From a checkpoint of a small transformer trained on Wikipedia.
Architecture: rotary positions, biases, untied embeddings, normalized queries and keys, some layers without attention, local attention windows, capped logits.
Training: a variant of Adam for these matrices, 4072 steps.
Each number is 500 + 50 x the weight over its row's rms, rounded and kept within 0 to 999. Layers, rows and columns count from 0. Numbers have three digits each. The size before them is the row's rms in percent of the matrix's.

# down: layer 2 MLP down (transposed), 768x192, rms 0.106, rows 173-241, columns 96-191
# up: layer 2 MLP up, 768x192, rms 0.112, rows 174-242, columns 96-191
down173 096:488441502472536478510503524485477531505410441455458472479551493534577450506480553592481454448471477583450473553520458597469554471559535552505550411494495527511540512408604541555530564606503426513451439407498517544515512522477446460448532514475515477535600512452484569468576518615407420508
up174 097:468464574503534591523455500481509524475507530558455446563641489479467483464487526468471350557498537458500501574480503533531412483465575495478486511523536560445537453461524383476481395438553467531505469548420482576428463580413564506587481509543493617532448506440525515444530521534447542476
down174 100:392482438525459490602477519470478470427526519565510486533558462581498563512555539414518519541485481456542526496484499536526397465447531464514547484500413492482564535498549471495461465470534413564492516446557471469539547451493527562501435468544498540547504529531555535481514494444458528559
up175 108:527472488564484471455586550492487547474482531441417449639577562498570500509528494494437482536509520588487474580512497494483503499515490555539518506492475536418538381452345442430464507536423514554573529547395392515448478502515532439467592480513407502466560488478511531543496537559544595378
down175 107:499451426465468528534505527534412550507468563494526517432513490414518429444472444437464410513564441569524529579517477407459492417502434572482464487500410476570509521499514483556514484501556492547435486502380453477507511488531531393478472571491459476475474474559546571550521521458478521524
up176 092:504585590419550515494478553555551541498514464463427545537551538515505566435470478417483531483544563439482511517539440554443412554566506492531521490481457544516498489353531534450515538423553443468547540471590452432481498419544442562404485470499528508542478377454568535509480515532471606511
down176 095:539507567444573529486487487592489557452536502528471444561570496461472588511481508631509521422520467432503543419492535523457533481470466484458512507503529603559411483454476550431568463424592521515547492442559534507490477554557487561506424539553502512454574471536542485605447496543522519455
up177 061:409478571512494502460504402545480488479549458577440505552589561482552513549521565472509466489464518443530415556414520500513513442490525510559482443563475535433506460490433472536495563444431495637507540524479536592456494392421509456488462466578451512554531564484609598558500493499513537432
down177 048:494449443442409462492514508604493558439433443542517572506386409500486386545630455504462593592457542560453484449582422543489520506509507465503579503560454489537534512475517460457452475535518585481522454513558434491442455607563462554469626477518508483519445474488602482472441446455520452531
up178 105:557592529520474495550546495505558473498529501518373469526489488540537582498577452461450490501428634455497546545545572492563401452545541506483417512491449425520482442485513449542428538501593456530518536540483460514486556442502489538501530501447539606411439431543570465475511460538505399536
down178 107:547425540537501503469440555524593462436438523483475475519498504386472491480570523537498466444473610473444599537557491458526546414455596475565528469484423512492429499443477481544479499442457486489590502548477508478435509418476488523557551530538592599494526434562524517594448474518496474439
up179 098:547444464386439414530537516478439454537507471472509486511512597593628478544471539534567523384460474513444460560422491448485627496547451535484604527557522540522526361517432372471403514483414520522502596500494486454506498484399607484572535458529424545523555457533486490522495418507552467545
down179 096:562588459530556517500589517488478510570483500550592482530543411574501531428548460497570569462507377481452516517551477530521515515448431544555496448482560524396507498437528468547506476540500442407519556476501558443449550508526556494470520483538427497432618501524578447567518539442462525377
up180 099:541454484554483524545510543602469488533523477554579498470525636522490594462621461512510482446505503486591483540613457462476573463407498496472419521487455515393438421419482457494452593482555500461535534517517500444510565463482481518459528446548485543442526545494492425517509528465451489445
down180 096:569512429453436395430494578492515530518509527558571437475475465491460464490457465462489542496533403540446483534586513549553499433472602509522577547556543454449520421498530501474562518466499461483481553541574537475522567487483545424551509461497562503430521557407493402514568514472497488553
up181 107:479446514462545472582574498498423520409498500502530578510549569479573504498510479422520430468518533462572436522479561541471466388456491418462485429450471517485517498580549458494386493509530449532457575499451453561470547509495639446517531609592462560606573522435523555496587504577430428392
down181 106:471499458512536510503492549545487532525447420487451474518574474545546600583503591433402526541481389542571570552561499572538544445561501517466469492475492391596510450516484547504484440473561534548508474517527546527594537512419553566488509478471451595497529548427453523606587530503476520459
up182 106:530389623397489499499490480516501449520475458523487604527506529497487493550478436476547546508562557461504484469504550597559539494483517528435551528543466502571522447540440561544460515442616481534526481546563505523510476543456553577481511478559494578497504440460504570637539515492484539491
down182 105:539528442436566423464471455577431423502488379360436476520445549529545504480588451542562565508512528519466511521441466485604601462450535475477584427487551543504514532510522464529479547541463555539562552538450454450523414528483583520462503402564496523470594571486416575511422543566499523469
up183 091:462518542480500484563480405480538556563506477475499650496503479533484495577453562386507438484446474517580529521417518546450417522552461477512502411526415553371432503427457501427466528469481535446458460507461506514444549477527520528534536500498556528536543437378525502502542437563538556475
down183 095:547510465593474505546456499493447470547470454513373494493370299417467560490502528447573441466543423465410469450501478475499446464482552530425524571473428472468527536561474483490538485518570524464500487526512520415422485486582400484543341517443536441579456558474462508537533450525519588516
up184 104:428440514453537529531500374544528556524513526527537398492474524530490514488471458510496501483542489439573482514555475569462534508450513472438584515472466414532527522534443419480411531467577434595396548507362480531461372521447659464483501448468439565525461439535516468440592445478473555489
down184 108:478570375452535435564464492467513516455521550484473407493458524459535576520550511530507521398489479538478476470502520566415581476419531454398445567541383555476465455459528464417522505530513468480497379488411496434567578534544598534458568485461557517470448470473460445541432522469455527543
up185 096:452475476511512488564513443467593485501540457436409450513480456555589544558497466465541489517515512584546499448513559563571487584442499556479513465502459443484539430497461476477516398476460481453447557571487557526438498536412439478511557471461473502447570417470490515498497530499527479486
down185 094:448599461510502412492485527553463626458539448438514380515511521489481454423423570524498575447475522525443493509428492562479559544445622525559561561552520564497445514452551522517553448516440452520527473436530540513472546485471449525548563539525499481485573442599474449615533469550531519490
up186 102:534522525489541483559461384508533513518501413501448532605572540523513529531436448478512470499485527521450506490523511503514509502556532510491491498442513577521574458515438507508401569461557499503428490469483549483547499333516535423481500480554497490486493379504562497481463567554507519505
down186 101:479482509499410490525539575468474459534436455479510513600517439506455497489557431547498535426551471447483523357427560581529454571492549530513544441512421506585485495566467493485555484497414556474434451470538507488441500553520517491578478469609568570517521592573409496499556578473464554553
up187 094:494480550521494493550570408492476485529566395491491492470496530469469510497459520412385452450536561591516533474553476491458534520516499508549532536495481422468434445375497506486462562401504442526556450533505339477490469305485543497530553490508497498502469520488571515509533479453500483497
down187 097:592468447478546514480495574457531475545509532610459437512476489420432537554553548526526381513592501410531564495505471482478513521476466516530457513542592513501450496420520566588480483502425517479513452560475475474627498511531559458544457431492528461518495490513540516544476503547482614511
up188 104:507525608502510503417483495490413531557463469463534549501560563504601479507540513583492440417601559548480500458588585521495455345439505442539501578500545625518502509504469425521495481401485453545479521571486484453472469522372490403524502488495477469534457466466527570487501413461457481411
down188 104:455496541500556497542553617504433584434467468476455519510495477497476469561499518453516505537511470496471582490521557497526490462409615521538532465542629531531480575555564508512536531408324453520469456540424458522527558584550454532507529522445508602530461469565499510532538514497519480448
up189 102:521466531567477591407447431595504496480513446504473534502545486579511575542544494473514512400497458429493550570472589464518495397450584543519567551568478450461577508510555522442541557469504381540537501523444482565456522595567447512428613476553486514420478482505489448541622592514431466435
down189 100:486564560499483509482547478495551476532499589563440557556532475532452508477524415527479512479501488544501495473530445502480471559461519537438482485462476491445558458535496448496485556508593539571463477600536470469376457567511426469506569481542503450398465436550423538464433464488564520511
up190 100:537395559456462566485455555486584421505412521416486514447609456592549541445470528455496555553507498497436498530485531602498389412532510559523446530509454569461562473582459429524506610490438446475539528474433488477546533471439461478509531475569496582484528452450547442477510542509534550447
down190 096:536501656503434462493482470454504547441554472459535531386521481619486463439464593448463496447506515545499523459441430591458563458542474549503506501465540542556425500449551620542508546513543446494521441527567538453484472522613584528487472398528486454542524502449570478494415499556602452460
up191 094:456491473462451547495560439622485510538575577503470518498546625462456462486578576497412591430505465554506487494478493475493511514486500513460505581439511494435442457523491495498442475522473462567564492468523538562462543531514614464457495475471365530502492484432557474504562554540531565466
down191 092:442454446558548420561491563472578519499469541576598569494559509570497524431590529516435465411529427508499511396414473460472549435509543515529481549499576446557506545583467529478584464449503476503415405476528569487443445460520493473548478445556491508504488479464442517505578574593458395529
up192 099:480419453557430604443551467468494548481439490442479468572530418552490570546568485526510564521467501489533539579527506443516460488601377527484557428454467451514515467476495459512533538520487556479508511572537475587464451529444568514489506463497346529384535539499534505453517500554448514492
down192 099:589529508446451545433560515509526465568522496540552525498461470514578478502513531555516522529391619475471432400520461475459455543520459533520548517540453446494542575489439535433525425497449505470531546501530449582465452540438610542533416516535467508551595529573514524473459520417483490451
up193 104:449453524465523372539482462576573533568484475458470405646482531641494525539504449540537508466462541500472458601529560418518468461511480505583417466463542476522550501523441493488558541479551424559428559504505541581501521475488514451480583458521457484576467500454545530532494538528423475519
down193 106:519620578431513578514504524628544576525508472440445488576497447458507476486494424521493473431538477427483384558515467442515528432521478475507536535615547596445417475507538575472560506470468532429528577379497542441562446482468540493552494482453390530479512553443493511479523415533546495475
up194 115:451530548537372534513520423435512507420536459483397568533628464557474558493519469455430488485419517538474488519416515508534423565563529549503545490525415464481523444459455428529414525539498471465523462509518468468503571453531499529516563470567399522452533448461532507427465476477464402516
down194 113:379629473472425564557507526459500532465506506507513479506449526503476414473524542482573432492537539520564548498516575494527458530447479555489506485451558509527576581421515484497517524416570468581536491567480430482471389544471526518546540532449601437566553497459462439540575421477555514466
up195 102:424586542455549424499552522483495450545440509399509480513501454450559455563532384445471467503551512501534482461457501474500510438472463476562438455548456564548460583561475543507439540480525513496548541489502531571551528503525466434394580470578470531423548477540591402498574466396552492500
down195 098:508517497513492471468575497506414428520418510479495359481457414402525488510553428596490506479436484515509532535525523481418463427470514428477487492556482469476545494495499598560464446572541465433484458498501489582534561511572519486545445593457551557500550576518522507458485556558584405480
up196 100:427566526563476530464434507533450481520457429501455457603490515518475508520472452519498404472557579438475440575537598552491542507565509518567557522494531552520551515433455467475474513448502389508506478517509438492538508383567498448505607508474425496572431477558564583466513448552474494531
down196 099:500463541499485441444525557464488542520539521423527509497524471477475523532498465531593441494534515482433487487511516581423635495520421467478438556614430537522460436419461640478454560484443538505529467438551482480555442629561481506557432520507521577493407524512442461532552503461454486589
up197 107:474510537463390441538528450574533560573469522506469460510443468515528571484652579497486403454487606581423540534512507514458516473484408399498489545553548532424498523406500381422535579482453503628542557560405396477527515554449504460467509523552509541498516467419531451493498531504449459397
down197 105:494476570604438477535517506461507496575439522481556444501520429462509425475531485514455465519485568477467519531520548529537454517480585477408425453488523601446501495424494468411450588531523499587479526497465463493544477444589497510469319535416491478397466456500490463507531631429486446453
up198 108:568510495530569405483522407593482498572494440414473495546493506457493490533537521507499472479605476459486458523552479536515487500519462427458504552470521480458437490458481455442483514385538497525513507546431464503428405382510604536467541430555501506432508480485624537494548547523524589396
down198 110:435510547546524528547477479550531502524467407521503536545505410491544483511509485540508449493545441545427536499522574542536568439502544556488532392595505463513528528477544413487430381605476479494561460504445543496470446458479542512524411544605543553534422503509515370517501486527459451546
up199 103:458488508524384571455538467591499519399540415563517553572438584452415477552566541472451499491608509529562478510495546457459511398540440501549483549434450526510452512496501528544474545465500463601406497500529516463408513502432550467490443514492422512480569506593509598569480521456538480398
down199 100:442472364527522494571522436436502437520471473549550573565499501435536531541508510551524438468514470492512509467508506482534473479526554488581443504486492527613531562462460574480470423569649542575449460503510651432441569504544499413509363520528491529510469495513461554484493422484530494549
up200 088:553565505510548535472502476436495544529478414573434441459437543507524620460588515516413586419488493463496469512524446552462436452515487550525428534481398573427414468476504512441538583486462523516583514494511563575552574398500452437496467501608484490554581400406501500461507491423514542526
down200 087:570493493537463427592482485537492472548467507653457549523496508504410506514518419438481465496461470534454511586615601498543498484537558513491501444494512482487441461501567500407521453468534420493482505421552443510411486432556592532471469500525443506429483619540416433475458439428530400501
up201 098:568564540472470403504484494482551437485461554542479495547540484523510583530499484476452470575497574498487507505485585606477426513474519506483574441554480437618513534472413546553448488451530532609462545515470564497541553536448519366516573495487468523467452419447543508489498481526526491528
down201 098:479507385475433443499554515459532550540478452467568478482601521535534528522525464547526603517429547503525520518528474540506515429488528473483463495456391490390582486518503497522478433487514547496447572606441474506551421484502501494506486417522399565398480526496430491496511466440425514438
up202 104:473487477371504464528545476560550496522530497525512430508533502500475457607538471414504581428472535576490534570539442547451474449467518382497453513472428508416576421468439483540464548453485447516490511589497321534493535488456562514404516516493444444545528458460499490463500508521416559361
down202 107:489473490454365448520432525551474478464474496464471495485467447454473473551470500526523501547459490541469459340464488641493446553520620512493447478585473386481503555436536486535459542496464494518457508530493458587526590612514421443379590543429532489483555493479493512459461543487552605485
up203 102:523451552467532539553523415546466509463443429524507490491465453502573551509479598517530431528566496471472472588509547445535431549508475510538403475505536497545540489587533569466483531506565539601474517488488447458396491515508489515537571487516540591585506522556576580547437432588524533469
down203 100:603499473499526466611427528464434526459497481406523466492342419458478464447628521480617482474483479380512520520471517390550490509493415563524465460402561427470481456502454435467520528537546475485439496536539536459462520527557495498439517515623458587395569548435543549496481539527589476535
up204 092:453549615518569496534501481534534421624548412456558474594594499516527566486488456512420543481530489437439470543441477462558458519504446485556567461496548494489531543495507506501535527460465388471423441603579492499373544542446493561463443510532487463589451441526572597526516471552494505372
down204 092:510447537531415496517488515501383536468584484513477448527501527458448506536526529586474473554518484422502427562502517433468457527507518505493514486526536501539538617461562514523618537479519524534522513512521518589518537625522498416504507457523426493573431460514537545451495447433501552543
up205 110:456449462466539531467516356508564449542543466451488602531450516468467590569567546522508506503548532441462471519565536481573499422498407438471515534514461458453517488571528506524475569407450465467448433538497492476444454441354515523477475435589530623579501452526495568498480526541500524488
down205 105:459488552440581594510520466503533519480470522425386416476565492393453528453489431538549452435437503501465533466566514482483458531500454393533542477509523517540555565565499557494528510417560396587474422484508428477487459458531556567550440452462554483440480483527524497481482537569481505451
up206 099:484438511474507442480508425667527590581519404468452489493466507523629475481438548560541544557506481566490457522427430500553482517546550485622517486445465558490600429449492550507456584485515510450502507560399464504456467464528538493400490504544549457526440493474510572481538521538549526479
down206 101:530465451624422529533411516586675465493523529476479503429503407436498500497430554519451510449447409467530521534498542523552452572428544433458424531584546541470526383458556474497588544547468499505530451465476459439524490466486420525473492482440503550520592416530412523467488538453527533545
up207 111:524493511503525510549539503510580483460486445506399514543479533518548604536552448479480472582476541550470442497541528548511353507518490540480542506590505579531627533536445422498502517446524449592430494543401525461515515523469592498458497530538485566533502512389501553490602479518456474493
down207 109:498482558452408483516591519485526513560482536556612443506513539495519496459521489460499523499529451527479545500460540500499446515523516564479562543563481525535532514429526480506517461498505509536505415535574490532487549476471504436507457573548498559449376555435465566547525464590538533556
up208 089:459535425458508482575504445545493499458571422492393653563512533497513473467467522500522468453473457458590526579468524526473395507469481496524549492532484569436500519504476547524580481548627470502510485545477526470464512554587539486453497509481545492485447546435518482486629553526591453509
down208 093:488561421552470461580473479462498526463515557486468453462508578569461484562438497548470427405472449495479489528408459447496522556498476404518546563576488566527445523407601603475600509501520496569492542465413517441520473475420556520480510479431507435489501527427434516428499584478568472526
up209 109:526544526507480454539362485468577487461559475499497517494541504556508558538460468534478450470492478552450468552504584433483529463515440476583549474523470462535463564482462423437456483512518508452598526528420502563510547514449514406451536538474533569543511526543479509501528419542416540454
down209 108:540451538484552503580525405459457442497443379361544500584588391508482488533481511512474453464504528550500498615499505405566377464550555489566439559487528424511559523404440479505481498524511538514537486473439454510466481461567434545477493472564525589581432541507467530483449605521522561571
up210 093:476506476442517424425505486525456584505491472586479476481486598539540438420518451487445534428511522410444483502485517589455527439485458451461478503457479599457467566452502456480472558417520480563571513461501515530513593408482467505467567570578542515493537445452559455486601473467550449459
down210 091:491531469436564502405546537454471515518474557514549560600515464482501579581488543463438498547522373545506520530522526542478469506476536517498456546604463515498454485496512602472473511447524547478427519447480499523509558536618507570497350486559508513531417526492523517556483540551467458429
up211 106:463455459433506563498542485540465553498473522429472508567542435487501580488485476466519571512456521451570489557527497446483488531449531519561505571512543489508529476541416523563533454479529488473498524597400419595527544527411604530530514485468508481445587522532502499529479459555486461518
down211 106:458479594431522443562482432534490574647555517482472487477518455575540399477400423476501512480527591546523559528432546546486441561510578517567486477544406439543463446443489468555460564537443523475408499542555512573490505512446498542456450492505474525544469535590500597514469438557551445525
up212 099:503464531489422513518494421471480458461544435489429552600612557522461554406437477545534567464511509495471498571526543473514475534516560551585498476498525415487490478558475493481518484491551481414501480554488447446498530540452563503489548486500435526429491533482499610530494453573565505409
down212 099:570506436484540564552464476478554529510521552535455425504505543497523466501479535549597478485507408464517558508500504535476472583533534425535520428580600511492526460545449520497453459525526484573537512401450515566536594531479536500509407534588577508460460476519473486458457385589528528501
up213 102:479601526366517440562522540492573453499491478455388468511568540505420446495578532458523482406591525521488520520584468498499531522532504419449415509530508476536511457465439496462478505507423517607527447537518458534518477544503508441409539516553453515538481401494510454573495509516509474315
down213 091:493522461492479524508442556526509510568435584498461623498486514478575576477424429444545524532452431493432512422486392520565486510602480566526481411488515548619450473501471552473406502454540470475407592536506575528520574478489510493484477613563517490549415498563575458474470529507485577526
up214 114:471406477508480498435450492549468433560533442465467508539578630600522615604496417499488491502514629487435423537481513402449543558506509504510529539475443488542490396450464424522447502479477558506439557524531508492465508496470544366452563483474489514489456472534547469475488584544535507481
down214 111:471420467488519400522479504608484516504508560532500500462501522506458564522434475508494597483605317433487509526564485578487548421496581487392473538559509467483490451485460475554453424553580514499416478471503530517554478499580583516461445562478528579486435544490543509550471478545508455452
up215 108:401546472419497422525608512583523470474435492555524440510483572455507507486532495457415566539481533499505470591573528481539452498479446416602486563461427359505504478457527423427491589481429532529492502491500464481468533536449492482522498565535414496546602580461534594448459468493532515490
down215 112:466411508472480522498538484432471530453469494479372466571558450461504464462490414529506464414497548567477467536501556449414565500555648512550403540635518486473520468500518529517434520524576522519511506553403560451506480530512423461547519527483429615490492540521428578530459494545514513440
up216 098:478481441525611531453443424517463426556510528353558564468564464539455564509466480472497571509578482466493472559485520556494521493567511547512430443472455537447454521501482393469440581452526523461518457625418405507510522533441469454480537474486489560447558517467535478505507411521483431458
down216 103:485500552477518403475460477553522448524572529553490605514472557494507438475500541530529405537521474566514539518478517588550561524431549432489428576438474490489443409517439492508488500547514518403494500540434511551570514544511478452566475478427450522601526454509505409476531459490565440438
up217 112:419501533433556441526545454541479575483545478587481524510475546482597518524571492470457477507588512534527416613468480438618475482546477466476389506529494518571465478504555509454452532474505491449556585486524424514447455571497535484478479564611471549634513491452546613552556449555520458468
down217 110:476518446454580480559552565484488525464558445414487479522544466543618425468525614444482575607536478544560454470552609475517519489412624514548403548525551463489547480473594551425571429403517535406479459467421439408524389476417492380567506491522464505446522514587460561450448487481497535512
up218 105:471413424558550471496512511554528515491546507470413552510472451461515641463542515579504385477538469513479471597564473504509552466541539535553521517541478494459538465454460511426594525560410509457512538527451390477520484442460546481534535541513561599478552538408528472465502571467553494477
down218 105:496462514567605524431532465471505459539551478573527473515548554437465427477401564508511505566441490472511506445402459551496487536488393550382564385496549547476487512451424462415511466459530537434452492522480474514433477374461543466492511506559508530481489471642540536641485536515527529487
up219 114:413435433570403560457516523539386554493502494520504459485474499505518563454508504514538486541505477555475435543500560447481523490402563507534569467501455509500618460443300462527520508465501517480453606482438490544455513510553601456378511468473400526551476525479535504529520407506481472391
down219 113:472504503555530506517578463493461429532542474482519573514427505519441480419547516515594524470555510525523447535524512530559549522438567320487609448401519473533526459414475495527551559609480474503508430536599418476495573456505471486500464492499474536541570488609559507481542453422518570464
up220 100:411433566537479500446530461576518550525539472473533500494575497518515494503512522445466474408559451457578553488586454479547478470525492469473485501503521502452514525459468446500521547381590500590503499487508549542414448419461506462351478404545488470495454557609574585468527546444450603502
down220 102:578435546536539482455479461551589416474558514539546466529549480466517452505524507495505471591537472498508544542603488485563564408455480502473426515516539557541523457499479528427463435625547485447427432410462545504460490449569559600532473549569511536397479431442564484407468562422457502678
up221 107:513496518535504473553489440597569497453598480493541518508552626522514605526434506463499559427444630503445405571545622466476528527456506506517551511500449466498532479531456506542511576504536445624426544514523498520423432457439487522524617498470466577510498497445528546547549485530535493428
down221 106:491486498530565499441471543510439471535541586622492529560506535384437476488489542518587538515499487487481469504497530532536491463547540515522506534539538480434465424535450515534521545469546471550389610422484543463486481540506485570424485515533578446459564527492445514531485577456535488465
up222 101:494490501497419484495537433581513519508491482468532501515502546482545585552527332482442536505571550447470553526532496483557502551588480489480546503552526483515558401458513510540466480485513464557510442499469487518421485484435492530499538468511466521546518507480562571456591428544542521490
down222 103:544432424528406530528495439495464471584482529480492607391493514503554507513448483544486435567537396489476568527444545454560522514533550412479566446601469506498531439483466490450492552526461562484514527540546463556522536638522561507549536537436568491564438493490498527514534486536410513554
up223 093:501498635424491467413513537486519508488455439546427535549504589430465526488504501528451428543470532464502562521540518622409404451478472473552550557422496483455464536415456507521423549456437368570445465552573523448515454401530508541520454524524549547541464384508502513493543523569505497427
down223 096:500474539516543588582516575451532575514465493540399501478542476390537440456487557500592510433506520541442568531517489445403580447475494452462484485498547559547504594492542483393506478447512530498456571494531592492456426452502628457511412444510464441436438485566461565475601516516532489554
up224 107:449477469406484469486451499557416521526510417510449471575504552476496446564615510435458460494575513513415445481549498510488550485438381522494562553613506536445446473559482356427350474456493486482545510536453470524471463432550553434509539466578444541505559420536489473542554481563503510449
down224 109:434493501481512532412544517589530460488558451504563444574509578547486450551458515492429535341526616543485531429460492472498464608399547466421455495569475568536514590485479531533557478448470456504498419578405578448432518546516482476574483493467461538574468474590480544476483541591552502463
up225 091:435514446556516469495491442500452587573558465551454497562549520562495570505471499512528525487472530485535493517438465575447450504456550456461485485450473540432564481400486432526544400439533504542552522517473522642460463489523526555450506459518494462449518587515519492411532538570479520461
down225 094:497458416507569444541574554560550484497618604517492430508441439515476500528524419586516494533477606416483471416566532525500481416492575409490546604522585516549481513474541442530608468401511512455534509493564541489623480633492518483470524421597455489506430517499491510503524394540446503497
up226 097:458537556540516456526486493480532468480549487461390521544481511564565526546529502440542564365535531498525383536400428490547529479452395538495454538590418520435516518580479426539422560479554521477418483488505561598473519504477578534513497510498395516542502545509518507440500475410501553516
down226 094:568430549523466477528511461457501559457523538579474495528421449382459460514574455483540498500459612614481566481551541541473530488513486608456493581518423505562534475550499481499526513437508555418465458534456492476427454613455472467499376556512587484490506502493427468529497449525525366450
up227 098:488522502378479497536481509479578481488472416423523485512494474504592533472523529462562420429628462485501451560379516558530543469529517512509438542546495578454527485434542454519443550434476385488507540559526452473410471416440516479526470438504484605530475484544491583481541503556458478476
down227 098:485492507478425479442530454502525577502467447455472467512466520492481525440516509538500426452441424404535607372516553569556463574460592482485420538431534474461466471555510512516481488514563472502515531437450524513421510419516509442517473511575540492479510408507448457430482524495508450485
up228 083:481454521479452499539480443544550460422484423492461468513520519468526522508488489553517511479498518461506404563480530541526421486419593542523537405399557499471554535525469384577417495479507504582478558464525509537563486455522472399503469577486529528523469472542531535487502545389563597477
down228 092:520381473518533485492561591436545417549481489525552490542463494370438497475453435515565500566445477479450501502546502473500521490484510558471544492520473502459479546574494514474487525475564483479542500467595493476556460478520475426551352504425535563508554532529525439518456553474552527518
up229 097:611519556551413561452503546524584450495557579487562402523523537464581512491446475557453585501472584545398475600452568545561569392525507517529440553506459558475424482480527525471510529508520506432494502574574573543460537507439468463477509461471412597499495451490499656504435532573467510488
down229 099:530514468500451503465476489533532516398493477505490414544449407550533480527495468496539528512533475485588473479440542530484478487421534390530409559542526477395447448491587436549503551582529466338455507597517578497479518581466492512485442519488514531502407534538389538517459494518576478466
up230 094:366485564389477521590557465530562499468521467509473506594496476500608547517501481539395532454564573590515487500548391530571500480544418470463478525510484509547524552540458480427556495488473536448559519464475525606469557441531528472492460414504430523454534473506525461432505523428611583503
down230 094:583486560464509561540488517507438442536533488548470457581402575420601566521520523457484515566492513578518517548494430473597535545523415501477509511486482566596515600527440547501504492553453492422453500456486423440566441439483424491588376504509491548465409423496394472463567454551417591533
up231 102:471543527373550474638528461508518541519469422471431432567544520544477573578544425518517501558505554468425476513581493442561438512459474461421510433572518458554585518419539546442451509480485497421467473493451523565528425444553474436501580478536491457481465453445547549457499472546469543503
down231 103:482503497448541517548563491436529533503585534502425457516484533443459488479581502486576482467436522440462529411482429555534448460567527450445448492517591521510370450383464532437605546460424527529559560426566608441527565494471547525519469432506506518451447552549529414603440547552483516479
up232 102:512543634591435532513470518566410494483499518545524557507641549532457507466486416469442459439602465435542455470446505497496468472455543413468454517469530363411500380454551525494495532421497508494476504484486532543469449502449525453415488475545472482574451516535527495602517433559544470496
down232 097:635410513473484520536543520470467475514486571473567507559493428445555460566554519475458568485443401492439487487552527388528521457500448553513497536485590504487537525500563454414463560475459526484593447495516485524580444444567504529528491505503511512518481539539507525537502407429559481557
up233 100:442420543451444470463489406453535529457502430457498579473562518522539497560505458441514541552493541537465535535537583467462452502482394447446514580432501454456485515423438459459443470473508420545531458513518477516441586534480511432552483565483443511596519413477504485600522487501482452524
down233 097:525491466627462460546435472414575430475452575518417561430528556564477467587393497557539480481474546498419542517431491421467499528550518562444462483546398493492572543539467459495498398547443643468475511460461459587506565446504479420474466524431496462550499547536486531547540620463457483539
up234 113:496536476469488527515548450496499465622446460501373552521546493485476476500448467464324513520497527422500585614485480457550537501539508486537535575552497488564535530431452456514560490457495429534574376527457423535476469396457620490432438498518491491453456456480531582520567517487426568536
down234 112:443510491442539514398516393506543536498432589407455474464569494520483477434467459494589505471451532519364563550457491502477493576520527542513465523470567520483470575522444466456529481408514540594518510430476538565550526423507494500519490546409597363552562529502468518485425520517514421502
up235 099:515452542515492457532516551483486539474429484513459470629467564423445548576620500535561456449594470482444482506508493560680515505538487514428496536485502587459478443446457425562481514482467473517477446568523473512489502498431559497496453437539426528416500472430492450509519479548468482417
down235 099:464455452574470590485486421427433458530472528569498504503532506435431549494472470527523453441504435501463533548428460460502595477520418444475476438488514582508456525471412564552557492482524576541471478479504434447466497472461486544539511516586542488456502487521601497559461482452466547420
up236 110:392470542493533565504510500536448474550600454477547577498477612494556523559600442413484493397593510559623449481409454423484543447472453500606476572447443436481513414467502482575486519416437510482464494488564450478502551573435505532481471445586497525536537509505509525512467413519425524411
down236 104:490451574449445505524592406506475447588529513517412525535506494629406468431513535453554516475428584460456470471492518556464497488546517559515517522510440490563395557487463387437418547489505493479470507528449539513495486455502452579445482489571493421441473602481539491477575534515560480521
up237 106:525476538489502449535576533496506477529499482401512528482490534560543503543414536370411516497500590584518476516531482568526525499486490409573396506539433473502484480521497323477407516543512562557505502481449475518501431470527528485474668494524366537438529519556546476392489413430559542478
down237 103:542480513613397507410517501472512460515489536437468434514473480619452552459442418494482460487462483457541518492456503519494554621466526482400523508491508509492484498459477491572511490562528498539430496450477559547514502525467386385429500496383462473453573518438552379557467385516550471440
up238 095:487458478486558454564512519523434588532444430443480479613497417512530652595445504513468465549530502470593494592563444571466493484516553493533449491508463512461522484533468459444535543455468501571496451486476452509378573462552509474458601511530555505456490420437506559483503493589588499456
down238 101:557535575539491476487489526564503504493509579445486465490384439300497491497478518583486451492415472512511465477534466550412602575413500455438524585550540555457533524468532479573499488510468490445486481534532519537446538437527537487467495506496539433520557516526496578496420438477523429449
up239 108:556517520526515535470560500487434511454544491439511560458493579481492482539520463478446413524489485490649481532520590477529593378448499512425472503441513452495440460533411539418476562477553476545489636514486445447546416367416505511529545500478525502522547488478529471397519469440452456490
down239 106:521459445455495420460632499533505463482479562381587388461512550494562448465546409526443512435464540525501501470552559468577492462482537499462505524509496507472382480473468516543458506485513614514424552510507510523487522526471480439362515557450490466543579526502536515523516484462509478489
up240 104:538423500487511483510461522420464502546615449489463536599433513473583490539507536466446494442556524673559445496463518489601518464583505508490542567413495479443454487472446479446404467501495429498459622528412528489455454368537507576485532532537467544461466430483592562534506540482545567471
down240 106:431485495556566467490487523402419488485407449493475487431542565534523467568450585515524460400523534517447475513542492462512446547491455524425402499502466516545498514452577521518443530524520517524448545439428485511482511504513508498463491552586468526447455454466417523523569589429538608484
up241 098:474510470408528572452499496551474487542493476541471496549568570522478510502455552463541473494539530436482384485493586500533413486481504486465466530569567467502546504547443510514494601488519442591365505495413475562521573495459536464485535578482482571623514428467507567602497490515522518466
down241 098:473483595439549544486477634558464508561488475461493473645476500540427553434583533510597509520528545501501435530553521481540502515520516530489413445471502460515456472536489461435549445519505411642518484440523584479575487529492488524610502501512508439478471502544473504593553452522550589412
up242 099:480538415515521478510450473466503504516535532451547541423523567545483487578534482551546441544542511446606452563503555503517393472469405375520571504453476456492503509458521523580480473504411536467496597498541387529477438553472497484454549488449539490502434530461566572501513409426434452461